From a checkpoint of a small transformer trained on Wikipedia.
Size: 12 layers, width 160, 2 heads of 64, MLP 448 ReGLU, vocabulary 16384.
Architecture: RMSNorm before and after each block, rotary positions, biases on query, key and value, tied embeddings, capped logits.
Training: a variant of SOAP for these matrices, 477M tokens, 4005 steps.
Each number is 128 + 24 x the weight over its row's rms, rounded and kept within 0 to 255. Layers, rows and columns count from 0. Numbers have three digits each. The size before them is the row's rms in percent of the matrix's.

# v: layer 9 attention value, 128x160, rms 0.353, rows 42-63, columns 0-159
# o: layer 9 attention output (transposed), 128x160, rms 0.181, rows 42-63, columns 0-159
# q: layer 9 attention query, 128x160, rms 0.232, rows 64-84, columns 0-159
# k: layer 9 attention key, 128x160, rms 0.228, rows 64-83, columns 0-159
v42 120:106129111120129085102100153135152069093108139133084158157144136137096126157156081119117124132143140150122145136126145176098127143123063131138142176104114138088136143139146095107174153111152115083129142159145112137114122083114106119112093163120099133126109113136131139107153068110118156177139121104102169125086134157108141140138149082155144112105119138146135101131148122093094118130100140137116124156138101113114171152118121123134104114107132066150133100141136124123112163141178156
o42 109:122107147132130122108120134129146106088116122129082174141159128100140141147147105107136151136136130144141127136113125138135102130121081110116119170154126132102122167146117103133174140110164127094088127146161136111123118063139120109151096153129134118115100116111153125143126069142139116196121147101141129128116125128123132145136139056136143147110127096105156111156160111110088092152083141128160112120169069113136186155129131105142099090107122084147131086137085149110111163129150102
v43 125:162129124100134162095098079138112115123144150170106083108137146108099081131117161165104130131105112116152085135161138116126170118142173138040133111179128126147147104133125146155176127132141113130131121105142125139116129115140136130146166137133160100138126119146170122114132120111146142125102116113149171132133150083139157112115154173157123160143135137117106122136142140164116137121139139140101159127111143131077151132049133143125084113128127099100154122146150137126118105095185155
o43 113:149143111119124151133123115134109104109144190176110082119159161096111080103117163131147157122142150146149099117133114136115139127118192088067093100186123101174194135131120122145165130123138121128163113134163108129095109132109133144137140122158156107109134116138144138122122134106137118127126097120147172131118131092100163122107097149141126136134136127126153127132161148161139134102139132148079143118096115106098137148083153114111093103156140090134142079132163152147110099094153130
v44 117:135140123132127136116100093176136124140147077114129132133119111079173102095144101098156129152127104155148111134127135095092102146149208096116124097106118090078111126128125049119127135119146122114179145148116129129137106106120121149166112100168145122125113102108163130129129137112115094092122128165174130096141139104123131128141117092140146134126128101166111115138124127131112140131124095157146128151178199113118118126157099134100123139169128115131094083142121098143164145138150130
o44 106:159136132133154146145122075186148100151161096156130127148126076087151114140152124129165098123145110128136100135116132071126145138119174129121138119147146131099103128128124042156130095104125142101146132131124117123157112080164147129162122108167118119111115122117159112100158139110131122108128165135139147115174129119131151129147125104115097098143151113135099121155133125101111135124129088155149144123191186089083113179174113117100141142143131145137117147119130121105178128122141144
v45 125:155140157104124074085146146103152184180160124128134142166130154130123130112130117137153104125152146141150100108103138125094146142125112147112128151082150127065120127140131138154103142097186128143128112151108076133105137140119130102125149086096130106126136082126088132112095165137121111106097096102077128100147138120115151138113122128166117144153151126111118107138149105174135138134157121149097176144130094134130140115164147141131158139158156165129118145139117090136054142142100136
o45 117:157142103109149080127115135104147161140131136145137146168140163117135125096108129138146086153138112120113121154117136147104159127133119164124122138106142108069114114119158102155095140135167143165126126127137081131102166086141118101129127097126139135110129138156091145131104136127163131132145086105066136117163112138141142189117113113146134123134145092106129133132108103165137146135138131146085183126101057106161138136168166132175114142144140158114122148138161112116064133145081125
v46 126:171119117123149188152153122144107147139112146145104084156073144181126127144152120135113143134118135096172166107118152128130155110097134132195115132156122152118147139099142134127165077080124093143149083149143149130131115138124113102188080125143173135157096118114158131128112113136123117159106122154141120147149101125110100103119137130131123150135183153145143121138152139131129071111132109095134151143128139155182152110149161138142078179135129159135106109163123137122127134130126115
o46 114:189143141146121161119127100130112131129123142131129104128117134200082136153126119115120124114127134129171130124151138123113137130129109145174123152150125180115138128062140124146138059093117076150156098126110151144138115151121107115160128181126206137138093120151160119092079112146134086182138058159152100151127134120146136125125122115130095116143134107139150125122132102129107097122127131117116133168135123142173126146137181129126104158149140141126153124123121127130126101102139152
v47 114:157103127144123103127118110182110138114091107144133157114164101174162103101084117148161116127117147132119122170116137094085141111114114108083092157214130157064119136089138148111107142123165141139091163139103132117137135144157148089159133124074097096130133124136104097124103083130115142133117136154108134153129149146144145107125128128144162131114121144122140132155147171100174119127140159133144120118098109095108154129144117125119113149100136122168082140106155137147125177136149119
o47 106:125133126152135144128139146181102154100116157135163146143139120167122122104109155182156158160110142141097123121124146123092150111126119100157097151173151122105144151089133134122128149134157157119118161104144140133108129138136140085125124143112105093116059109118103112136121107130150129109140112197089145149084124133160133133155134123130168088153128135165152181147133139125123097133152133164136123145121115106083148150177133105123147138074117106154085094146135123130153183123150088
v48 123:165136154087127157097158152192123169119114090131129148103132143053131136142140112148103128102132117148087070135132115107156089127156125102105106142107170107163139117125121162132128149142152101131152126133123108163167118098149118115160113168109111133148115132130118157124121158133135158120131133152122118134129134147119156130163102144118154124130160115128087158118131136087145100129134114050124152110080075164131124090148143151137162094156105117132116148154138124138124165136168095
o48 113:136110160087154125104182132165102157125134103120156138076174118054110089111133109139106113124131135081137093132139095089141102127130136113091138133122163114109129115138113151117108122170132128122161111150142122174162133128135101110142152154129150128121113134107105157126111122110162151117137119150112098155135104125104143122147125131124147119120182091112131154097134111091153076108135113051127141104083142159150138112117155134124161084146110143124134159153151150122126163143153079
v49 122:105148130119140139136120132140106074096096155126182139107160161122119104108119189151137133123116113133149109163122140128138128120145121075154107125102143122079104140126104163144131100104157130130149125105141126141089149139134112134141143113149118123136143138171076135107139116106143109119147124103112120162144155123101141118125126149096135113125135117147142116129115086127059087153123132188144154145093097172186096099153076122143103180165164110121094095114150145144120086136112118
o49 112:106134128133122122133135144160108090105093155135182145110141161104116126106124149128148134149108113140140133085149126136144109126142114097135128117140140161112121107131103151124135090109151141093163141142131079159152119137143122133151139126117079108155120173154092091067107135100147122122147102113102126141169148138109121099108170119116131129116135145155129115150129140135050094184151125152155114137126116153165133096131070148133072169180167109166105101150149123115105094128112123
v50 117:149117139157148108109133137112092116133153121142135150099109071150138159142151160135124109143106108083126081143140129094134126114136126080140144164108141125126125120136137154139093071074126197131143140153129125125137127139106148098111110116139159083143106136105061157149135157149130153190135142132105109123129158077125140107135058139119120132117155168112104125099126125103113130151111141141139133138134179120115148124119079137124133158089104077141152113147122090097158116133140129
o50 107:117120141134130146108159110092072107171124101106111139100128109154078154132137155115138117120134099107110092141130123105084151092152159107114144150131152106118151102171113142129091081124138220183139115128123134097079136128144148076117156115129174100149129127118080148135128121140100136187125164127098137115136150099145132143102111117133150146105148155119140119110098113122114155167123125118165117164119144097135155120110108125145121161119141100126151102148165114118171116122124126
v51 122:143119111120114155117155148103121136134122114121129171097108138145175179129110118143111137144115146161113159130121139105123159138120166102144156148082085158139137131112130132105155068131128125121183102113094090118153110090111109159172153137122126102123135138187139131115128189114119145117080093143103106130146085117151141131151122113159141162107135119149129146153167161162127141081165149166130124169123087129098087157110086148139125144145141117137153068142123137121133140119132145
o51 110:130085139104165131116159143093108137116111103113147143111072102138167183118108089137131127145139135150151154135131163108152115123120163086115134140092138156123185157134156104130156093128134117147167107105090121138109141095114101137175117097108116117137147127203127150094144169119163156132099109128102105139147093127138159150128122119143123165124125101137114168129136129144175148111143136154129122162127127134078105168109115163148132152134120128109143088108083177110124115167132122
v52 115:140131102169142112150145126120114129087148137110152114134125088090172160093147127130132103170131132113144129137140143136143195113107113182113130095122171121093132138156141123122138119163122106130112120156119123128126130156140094130101123121179126161151093145131122153136115156179128165110103114113168092120133081080145137170131131144104170142147120086137131121117134096101147160170113164176140095150108090144137139084138179075151126104124126105129149124130115161160140146113139150
o52 108:133137117152083114121115118123123144123125139141153148148129109086169149106124104090178106118142106166090139092125128160162168110106101165122107161160191113113138144187172103133088107163133100121146103107104124110128101133108105149088118134144132175143118153150141119099148125143121161108128059124155129121102125083162144130129107121102152127101151128153140128110123123106151149154111164150104097131123145160157115101146163113169131093120110099133167126170108148139162130138142141
v53 115:118112137077130117146159150105114134103128098166088146138124126138133116147123123132116116151146045113157122123080133145119142121110132121128085141152144112090177123120158121148123140164161127127105141156096103121138134118166170118155153150151149132112133156187122147111128162080132094134118133126090113113132157105110117126155121106135168117105122140128142118125093127155147090121125120093110123095138180119142125153161137106130097064151164155118165127126174101161108091110113073
o53 111:135083129114108146129129162132116117120149106152109118157153131148093115124130151130099149138130107128130140119113161169130136136135149140148097105132099143120156105127121135165108162130162118076088133139085101144183115144103204130130123196138160125144140134174132109084110145132094129136125137141069109111134137098146120158164130120156141152123164124127099149150090148120121131131135112086115152139159159118126104164149101128157135057153140126120176105111152140123099101127101083
v54 121:120124128115129059130100139104071072118117103127093128122143175104140118111139119121139130133165090127150123170102109108128090133108134169121150094145140136124141148119132149104134088139141158131129101120142160087105126114134084125126129109097135108118120169087112124159151133122126125117141119107150130122117114107133140135092129136181148105135135107155115158112150091124145121107118102059106123139130117093135139107079140096117177219124158134138092129143144122093186130134141135
o54 108:132115104089096103159107120103077102108130060148114131152129155111148135124120133098139147124140100163161103128069129146124120158167124125155148100101153159149131149163123129111148102159147148123125141106169126149124119090121075142078070151095137097098119154118124108156126119124107156180129104118148157122122135139135133156119161151157170093160134101154111165119127107132150116075145148088142153140134118093138130131123124145120135187136147143110131106107115090140168128127130151
v55 122:108133075132127112112111120111094119132102112128126123133145114084090184109156161152150153128095152133103180115144142163136099147159137153149100141118096143151123138109152126152098141079182144100168122158144123123172158197134137129127147170092098133126117126138130118130102132107113134157113094159152140127120130110129191144129084140115114134113139131098103074133139136141114171124162173096146137099130121141122120124117193127138135155166150167131115139145130160144141144104133147
o55 112:117162099132162130123103119127080118146085137112095114163157124078085164134144111110142161104119154116107144127156170143126113141155115156150073160125114123147109152131143123153117143088126157090134125167134114137132139164137153118124138168106081138152092117157132136140130141075132137152129099132151148143147120137090216157129101160101115118160129131105136120162111133118122168123161165089151129136119102129122144100125178139142128157146108148133114131144120177103148167123130168
v56 121:153088127107112131115067121145113133169155142102108074097151147181158139145068146156118100134160152122108118132094122166069168194086107127145158156122131140141137125124140071133137163125115106109169100121137145133113126140165117139114092129140109136116104144118118111112143138134154163143094086163148109081136149114131121120138136129086105127156150090129104130139131097138130108119155126095141085102112113114143141134152117128122180118163155109128154122152116103111161115134109140
o56 111:136091124115135135105124136142111134158148144085092089110107104173137160168086142160142116127163146156133109118080130150110159183105129177078128127117129128128119106120150084102132162109124107107177100137127149130117130144132135156116093100130106167155079149130095124115116152114156147149122097131154127081155120096150117111139123093096135098136136127121133141115125121111143081096140156079133072082130090110154147148146074128115151115160150099126135114128109110109130138119133170
v57 115:149117120097128128117129143124122105149119105086107186158139111098164095146055169144155136125082102140134111113120147159134103134122082154123171088133119114153150108121119083119143106135147092136070150177155102129149137125114150104115149115107123154117135151128153130134130131080113069129102141131157143155132131145093143119115144179155093098122157111119130130144116126091102164142136123124120146131096149111173144121137153136134145146189085096130158099127128136124080117119116129
o57 105:138154128075124112119139147137107179157113106117128168144128137089089113146083165169168156112105075139127118133112090171128060142147142186071137106115111117110163127110155111127151106114168103146091122139115144140152122165128148091134110128106130172103118164129158130114083120113128103086107138125164121131123121152107117177137133180160116118092123146124117129126140124075102154147137117149127111113093145087148177120139132127105122147135114115124127121116098137126116136132127123
v58 119:149137166171111133166153097100157177143119106156124155109085132106126105108164139154101152132115152156137152116122147111172109148111144110126110115165133126118139109069125087143154124146109103105122073139161129132112131134154137114090121129085107105136098147171147124125144125122140139087132116168093133121110169127138134134128110141111151152138110122127150092091122116117120144151145100073131122162122138077077116121177120143097118159113133053129137152127162165121094097121125145
o58 107:127164166164133117127139118129166175175098091133120146105110109095148142137155142128100148107091170131139142140139118121180133121140144116111125116137137152122117080099112087154148129153151115085132078079126120105116150125093110127072159131103156109116113153149168126132124143114116136105136121150107135095103127138140156104179090173127181098134094177156123086141141136098105096135120101087115150138125115104106132112147123144123109137094151076126139137114145122134095087101150125
v59 120:146121148148140073116144133172120111161174147163138131134129110150139091137106138138137154101151109146125150117175131174133140102119138172115123161124115144170134139098139092138113166116154070113147154087128116121152107142116156126216123138167112095159150142130137139147126108124141150138108140111081108109133150141104114120107117163064181144132083154137084118144132105124107100110173128137097121132082162111118093151116125141107109157144143142126144115130124109137116141136103151
o59 111:160118146122169095109119123147103110168170147146130128149124111132122123135084136120128138094140109136102118125108151184132115104126106100141153158148140114144114139116142088161110162123129068153125147077109161115127129136160131110184146175153119069138135159141109141140125105117134145170097148116089141109081143116099108141095137161076134144156115170113112104138130106136121069125164144135112178089110164135135111126123146126136125122140145135110137098139120090135117122091066138
v60 122:127152113166118165100083133143099166128116132113143100130104121092139096123123142091112167155109169118140082128077120115091159093116160127138111171121118117133159138157107118157141110104122149123129131144125165135142150131152142166136159148148084121167132111083104137133115144101127037168147122110108098147138116143103134105129136153143146109107149088102186117124108107149134135114113110095122113172119113127110159110107128100167131127109114132114176131127109126100191107124131131
o60 107:098150158141079147104094144145117168099132123101121120138084113132090104140112134120159134186116160101106095130110135114149138105111153140116125168143108161142149107154096111141145122127136147099154105147145156098157104127158151164150146137141087100162140138112141131110122141121097095150138109102087114147106112132089131117141149137167181142120160089102179126096102106127131154128114076109092123137116095076126123130096135143178163158144110140133111140116100115118178108088117133
v61 124:156108129141123136093113128129125079134129122157134137139115137133062078129119107115128135109088125115116185126149107130144144129101149119144142117107133109156137083159127151105098128150128109170125136168098095137137118148123161044118124157128140110143124088120124164121152154116143156133176131113114121181146116127151124121164115127161139154112152105133158125124135111153152121190121109155138090130128123076133130120122140139148149166107156115102087171149121150149212120115129138
o61 108:144134127130126115105112121139145101134145110163134120140141119132120097137125108131105153121092141127150183108137129157158131149134169112106147123120130142117141072149144161131142121100152089174093121140076098140158116134124128050111119159143095103118120081155096158110125164093137144149162143136122141173143145113186138121137109116144160153139166123090166094107164128155170118151134143150115106094153108102146172106111125109151158157108167123129129164116121123139193142127148126
v62 116:140091100150126124113125105211105111127126146126115125135090146109104108160091124137152113139129111118123130112159141141142098153127097141184127146109142140104080111121150111161082111160085181101141147142119154120105123143104118082104126084130097142105119125095139136121133150107119132094158124103139156084102126109143111141101128161114143075135125107131112129128131127107118138114127082142130144136124077111125134094112113122162087078107129122114160152141125160186098149152107069
o62 104:132139118134118118122127101211118079116116139115106090132068089122137137145145106138110111102156099110120139092146122145122098164114073105152143139130130123129107099108161125128086119125175139097171145115134159113132133140119150077105115102143121168069126162071118125095106137129119122129123119108148132127097138138119148130110125180119162114144113124106109134110140132161132170135133096139131120161134094120125162117112084126128091054115132133114141159116126120148131151148090078
v63 111:138122125157130114094100108135127154161120157102123141122138136113079136145135157137146145110144110114141189131125127092102134117155121096079134082151129119155118107136178098105111127126112159144106121156146076131118142125154136123136124147195137165112145092095132101120111144110115157113129140081158106138108115153088134172113123092082090136117114157124134136129116125134118118145174114071093112119164099166078076145130154124133133178124106085127129133136149081120135153144144118
o63 108:129122087122159139116146151113113139151161146127087155150125126099141147152158120115159146116170114123156151113143134125113111134140107115090156150168174096167156073101152121102151154156112162140094108110115112113159143153128131143146131152188156105125148107128128119104108137103110128120134172097147111125107122179116102134132116120126136126163110104097115152161115124132126115134123115102073128114173122170111097133129170125105121198129111082101092167102165079146144158138141129
q64 082:157181107132111143111122117084145117149121137171105089136120099095103141159131114155123153089141128152124109183100141124112170133131144126160134156122097144158134167121144105151154118158102139143119157094118154143149142152139142112095142160140103128137123148106157136106125125148135137116089131143151112130069170098116145138139173126083162088160157108161158094136149129166096104148075133177133160118141103126124099154145144164105117148123108128119101173138174126135148127156088132
k64 091:148133089168109122162154159136125136151147121147137139139116173089129149117157113126139131128111131127090117119128102164131099127105171134116120136154137135101118147116142137106080092103187166160081106115168092125138116162122137141111125146106167170123139132102089154163126126120121125167119143167150077115135149081125120120098115121137164126180120098164119140168119145099112125124118107119136123089112114071088087163073155159123140124104097133093137135127141082136128145144137131
q65 082:159118178133153136080105145090136104157143166101134144126065115124094146115134101159168115097140116102135134070139127126130108140118083154154138119128161105107132168117113107103103138113164127107161117114100131120126127140136135152171114129111138118141117113129156110112121144110136132152152105105156091140139130125179127105090096080122129175125190136080121146119109112140148153111160160102132147139121175116135169147187120107173143124119119112134107096124109148162091123099151147
k65 078:105073186140152142120159107130147116167108109152124145134092163122113100180127133121136130139136135104121130092104138139144140103113116155105107127078165137151119109105115136162138163096147118121133133120111129095107111143118093160129136083122103175130126102182158130085105135141151139130103119080165104132122084109128173122094121122108080103106148147113104166100079095156139108148151170111152154141149150084146140158173095120152135135129137135136114142141129166138131105094130134
q66 062:178106147090127121121162156148173131137102143120127189149112062065156153111107124144146150130084086179144149113130157154096113121134172149131117116154114099189122143150151160103158132158106093087147109094127148108150120111117156134120149140120136085123149106146135129163127118141144131129133087136121154138110171124115171149112120116159139132105116128146125144118116162118143116178189134138119132087157111146135095129129145128111125138160135143130100131157153113139092129155116123
k66 076:142117105096081139127147124123109099070164142123152124131118105125147135104109104146102100155083080121129095142130121135147107120144167103144076137077111131136084070120132160147082098111149136121157108126137135124169116110139100127116156107172138134117123129086088101136147136148093134121113110148112145105116180078107144142119141116155186139149133093129123139124105127104150130158191112114109113149144140074117102132104119140126114133109121160138101141126126130067106153140104137
q67 077:128112098134114122133162080133132147111143095165149164132105167102118106130076159123131079162140133121132159142149103105136076129105136123138086129138171133109162133096114138152140179132126105123129178166156130145121165144162163104200154114142104168126125119152126116122121132113136094126120155126104138140112116127121123114147131149142083137141125077154129132130129117110140113124118142114107064123134118080126101122109135096152103141144138151091091083161086167115126118083100148
k67 074:138119120141162123085105112062132139126108143117125105098167100143097126123119163138118111110135126103129133115155122090128147138119140114116114090121124112114105177155141115138164146156116095094134120162102176112156200130167136103144113151127117081123129173175163102127151165113137146113144159123106098138144086151146122107153142151126155115126150125095135100112115080122158102148085112102141127127174143140149178096154128104129110107117141124127173122129168176105124115109147099
q68 085:125145102147102114170135118131137167114111099113120107139095147123160144147116162098129137164131132136098128137095096132130122101098144149128137155082133141112133099120121145143115107099130118161104131164152081154144108092126150102056155128124142174119128126095124149149051159143130115136114144121115143108108144141104137170133162140114145093146144190156129153189143128114111126153105140190123060152133110135140113131080123123143131119120112135132121151132174091128115121143114167
k68 077:160124157150129114149146163093101163101134109129141147148164162127120132123117149121104127119133113148074118113177106135137114144117125155128146130126111111110112150105196126111123122125133130158151100117130132145116203132149097114138087161119150125119136126113111152155112147124095117136130118150124116166183180123121094139152149131129155150102105069148133116138145142136152183117125110109125111099105127160066131139067114116120108113095121129109116117070129083132159184110137099
q69 079:158138151152129146170166118127103081102175114155148162137152163101126105074094127109150116127138120108134163112124149140086103129110123131136120136110141145133120103127089117121098154112136150147095091106110091140131154100133133132152147135172129206075128106103116157131131104113120114145117122149130147116156128099133116147146147097091095130115114149129123106085200153108140124126137137162156159178103128092125174128128131117119097099129131149114114110146105168100079151112098127
k69 085:103114132125139111125103123146135105094098139111118099088125102124141104137110128115117135134150155114131147100084139140169114108142136150126098128120118167151113119159112111146135162100120093122077126153100104119122134123127145135114187140126159155073134100126155138087136120123150127104074097102140127121108091148169123133146137144114090090076078153172142146078154100081186087143137155145136149136096121126154135124120076096145157140156123140123101156161150111100125114150146155
q70 088:111106148121104117133147066146074103105120125120109113125143150155071164134122120106118123146114108121134097127162168139127110140153106118105164155167119125167133098108130118142178164108183123129150164120127137146115145141151119151171130114118115102169115135105105147111115121143127140116069158114127133140111090134136108134144074129183120159090142101146151141108128099092101154137137122110142076125166146102146122100172134121122140109191137127107132160112177127117119138170125136
k70 093:146111130154176135103115081107118140109147149123151127128082127125137154073115143145132101121108117102124178149129145168113118152140126107132150170174111124130110172121127139124157138172127127126106112090151152130162168108104148144151119122105118062124143146131062116127163107109129139122159126101162072141122144136096100161142112130141146138140156137139127146130112142134110160123142074151123119155130152111139129124184140167159150084154112139115102097145135074076102133119129106
q71 092:109117118108113185110097104145101134115099086168132137132159108156113115135127166148098092149121111130162162132157122127108148171113097120122132109129130164148111097165161152120134129184124099146110119172121095139131124105114116121119123117114080112136129110114126120159170117113141135125093152158118122101107131143123122155137133179112136201158077099074136120146113115152158113088083109128167118166146131131113125119154108113119086120154138165145133097098097118098156113169149116
k71 095:168120125118154156139079110109127112113125130112121116109159130103117129139113143164133125130127188117155147111119113117139123169150114122097126131150148161114118151128163104075155136128151093109129162161099125141149106118143167143113186120117120110146150114087169109139142152101160095107111159146093199128143117134141103118159080112120112140147090154093158122099128142136108093135079145092142169150166091143142056141129113135156099151153139116147169124136122120151112118137126119
q72 089:125159095144162155132141161146166077123115128100137186114162111154110121147135138111147133181137108079150110137068173127078094179112114094116124072157136154118095139103127142121103149125129147125156138113133130109110141158176109146175131119150145159141104163119140160126129101108111100153145121106079146145130153146123123124121107152112143135146173100159109104082122157117102121153135136085102128101145128119146122123134115114103114112170117123114112110104123091135150138118176135
k72 094:130113157138164168082116136148122078132103178118093158108175140149148114154125124123145131082108114132110133118124177155111117129111122124126148087113181152139099131135102113151113146127070120108154122167106150106129139100133158164138164130159139101123152135142144130115169077083142124116149105130126151079088115146112143144101136117115150118117147132123096134081117146085147071144097122096110172140129140134187161123147132112110128119141120109131185090146121118139106121134128138
q73 094:111130125173120139130122120134157094135151142148101146159117104139122120128098085169176157177116141098124163118129149147140095128140176116101121142091128145133155126155133088124089131127104141122101104118112132118147158124093142106123181152110058154083144122116117159166141106128124102128119110099119118142127184120121119136121130184149078160097095128113146123159135138080067126110125128121113127125106138097108139170121145124117141105156087179148070128125138107126127127108141130
k73 081:113138105131139130111072127139091111093142137100152127133107107159108130114130116120101125164127109115144109143100139114145138094120136079139103078119123194144089107181148112117160113150167127103138101149114124138145134133124114147095152141140132135104133152085092120119168147142137110086099123127078149136110106123124139119141143080090207148096088138100146148145124083085094134134147135140096153127155140147149109154120129100119121146108113200121135151099147120142138102112123106
q74 085:131162113170118139104143144103121161103152112100127125116162128142146146192126153124120107124168150140116099148149161133132101137078136111182086108115193133157124091155116115096088158134078150127131144115121144133117155114118109130126091097167120110162111151140112111079169119133139144096124149152111148126137133149126154141138220144139134148119150110103089125124128149163134089105099124137112113174125154128095097111146131155104129132115132123107130153108148145095152141117160144
k74 080:131120107144135134082088107100111162137102162128137120116132146117179140157123163085162124126115131156139134162097133146122150137108153136136127136144141098130138143074093118132098119151084136111148192128099144107148135121152177151120131118121146099150147123133140124121133084129147161058176146110115151207159139156129145151100109143171100119140157098156171120182129140117141129100106121128106141143115099165182120144159128149123132133110107112126147099149122127113136123136111159
q75 092:110111113134101123172121144093121154124157127136129143141173139132094117143094132098121144126118076136096151143113140112125159122089121133143097122118137129167095108172149136148111138124131110126120099167174144130173101122110148122150134167128151131152141130144148098184134123171130107185109147139146098111114167066141176149105130105132164161146106106101152096078117125113181147159129110075129112139132110125121133108125149084137145098108134138139116168096112130137120088144148081
k75 105:131126150117144166153136133087136134132106150094111121160112172100148149123159123095133158098107107125088131138162142123096157149110113105109097131120169097143080141176092100129153115130091083087151110102137136098161091157148148102150171136103128070111142114134156120156110102147154112127145146144071126167093162105132154104110081110158157133101120125112100121099123140115167131120116118119150089152108133114162181139117147100140124118122133111137131121077105154131133121144145112
q76 101:163117174087133112111125115144125093134108141105119158137141110154120149165109128100106134105149134113103117100098102093082104178102137156099141134189117127109111131108095130124120163127150103121114157103135143134113112144144110105144150110137110122098130098133159154122122150162175153150165112158122128138150153085090090129122099121095177115137175143142121105094166177154176134136113180124126107159115095107103150115104136150123097126129163130119160136124138173162136151143087122
k76 093:114106163111111133093157128138116075160123108163155131131144118122128114186094129137091117120130129184120120088129092110124108168107133160107116178117087150140091110133165129152136164063167120163112177090140120142106098143145091116136120140175117146098138164171150145126114153119142158117140110112134110123144146138097120151129142085111143120147116144151114109132168134125146113149090122139171156141118111090111152122132117131127124145103118086155126092106109157092162155130098100
q77 089:116137124109142140096145142070106122166155135092114150119156129166168137137095115180129098108154128110152099118166108123145149111145150112117152100132104154081170148143107096126121108122147129105134115065115142149138115113135125150112109119169106103111103101096152125130142149105138112127145127123099167088108054129131092087137117113100109155108154153173125133094135121107112162088088159132106110155162107132155110158146103150139116160127122137129133131114151170163106151145086135
k77 102:132125133115128089115168135125103122161126151139084154161157089155117133114095122163139137144172107100174099105137129130176115153152127136068117102120125137142174158133128121152182127084165134151127138149115077163146180134149118178136109126145125125172119077116158153135088154102143155140089135087131123133093114134144107121145105164119084136101086080156125132105120144151118159123101101136105107139117162136147134139120091153119149131126160123115124143124147124148118155120120098
q78 106:160111140122157115127120175101138120099144112141132156103084145108115108082117125145112108128130140114143126100140106098111160106136120130111121146153104100109100146126121145112136157105072149124155102102147121128099186152173066119126106118148170154131113126110083145094097133121099158104129114118133117155102142119110134093136169115116129078121195103130122117123096124160106135127096136168138110147140151125102094116090098143119142131091099164074104077131132147140127103120147086
k78 102:144124135118127169079182076118129140106132111155127146120117160140076117122103114167145129116118086140140139140141147160116136134118142127133094152127103093104169143124120122153076125105126131151145087060122141120074120120112084148099136137111151138113138145121138132111132140098130199114108125132146097130110110143114112086117172160121105109098161156137114099109104147182142136160124118140086112120110138122130163154136133121111167140152078148124088180151155093131119134147124112
q79 090:115122127139095168077140128153136156068157098125109115120162143140122129112142111114131123207146106145138118120139158124110118119142151078140121151131122160105122095169100139111113107106098165161100119130120097117091138112126121103101134136116139108124114085173176108132143102168094133152086115132116102101133132163109110160122134167109172117155149176106138126153161152109106141161111137103142173109161124140084111116094124145110147126122175138141157137127129082102165114116116136
k79 090:140147152128183139097159105109105104077123172111123134140107125146165093146110128128140122123115128130119133114127165117141118146124170143125139101123142121104138155109114128102096101148135133133176132151113102141124114141121138096127144135128124094135104111139160091141140073056156142129179170125134160096138168138112155120144089122130132147113145163129140113113102164080093173123144129055129124123124139096096137108102091170134165112126164129118144083130097115130161091107093140
q80 099:094136085115103139142118063121134153132133129119123116133141179179120126113116123088147131126126124130126107147144142112104107103140162164149077146085169104127139139117110150152110136123138138112094127189140095116091121145094082122101152129132175132148165139130129139114156130157136165079115134116129101120089106168077140132124195175100128129146122138092122138124196093146118146113095130141127128120107146123110117123106134130142109144096095119115191122152144109155147130126129117
k80 097:113137146096116087128115161099128136136141148168150135124144160135128095157108130094109151118145162106149142144118113125121137095176147157100132162187105098100077149141165153135114117158172146143162084128147108135112153114130081133138120155143126096110146133106180114162141140119111113073148145131129131140150154140118125145141127097103087129152114128128169118149166152138127173113123156083143135095145143146125094140088107144147159122068139127100148136133113075162138118099155154
q81 105:143125092158099086151100174126195120169153139127134147097151096160163177135092130106139134116150111121161147168145146139101147122133139110137105127141160123136118207125167132156129136121154105088106122181105159131123113128091160137104113158095111119183131142080127120112129134128150098098154115154102128155116135137152136151109125135128156161124157158164148149175124104126196112180150114137124144133129108162142146121125143122159121128136123120111136110134157121147109139130135152
k81 101:155103145166090158142088143091158133190109128121148098118136167122138148136105146135152085117142114132115145169112136119137127126127120135160111164091108135094131156119152103116154162079161119100088130174119118130136119129141123130148108164126130133169124172166139150118159162152129120094157145102092140143151096148113140158123149111113154142129165185144199132156153085141175158122130114145152133142136083136103154128127109111140131143143114099180129114121101111141158120141145140
q82 103:109150155083115139128154066143110143097134111112146144156139103158085148088142171120155128173125112182139123118123086176106133136135124130117141154172103125180129110106180125114127129105149137153087175146125119156154086114109124115098129135101122153135124137153090141139198133140138150142137127171125066117143086178117109151139158130112141162135100138171106109108143108122149154114100115118114141113136095121139115130092125133139116121108140144142110103095163099114129153127134130
k82 100:137144173120134171105169085117096127116095130150128141135133146152097074093114153121155162119130125136157159106178121121112116155143100122097142084150073147169132134140120086094152119146140095166120169090132140135118107106151128145121125129146070119133117091129117151137143140101110110127130115137160144106166100165105111120100112103052121113142158151146113123146144167123149143109108187107140108124127115095135101128123148154153106109137164118111153114119169132121114133131081112
q83 098:123169132104098118130104195143160146152145181118123123103118075126132144163153136161109147113102135131144141154085150187133131133126127127159115136148136092150116165116191135134130142191112138134159147164108111138144092122121137113085114158132124104141129182132084100152124096144161129105140081151124144145108131121150152133112126139149143099142084165139094151133105114141111102119154091160111161133147145142123168109129166114154094155144144126132140141137167110135119133093148098
k83 110:139127155138051158133085144138127131139097136104097107111154140139102153135128154148102150137123122155106161209148150147141133115075160133117119175119119128095153143153163158129171120155165098130101165150118136114134078111134153126107139134155125111168147106089154117139137136143116127082111106169140132095100117089134167134120088149127124121125145134170149145170127128123098127115160163148137138101113119138113153165109135155131130158155109131123115130118140108095141092147101076
q84 106:138091129145127110156136084162121130151108108123106104150156123124092140110106132159159125121115077107104095115141092141120132117124128123148132132116092156154108140121094092128096128115118144134154115048116167113138141113132156122117118105120146185144123122157139133119120142133133164137086082139140152109081129144128105134144101181104105168129206145102116090081121100144146140165141156140107123115122114126115169135096118115105133134131132080102134147120162096097129139085087097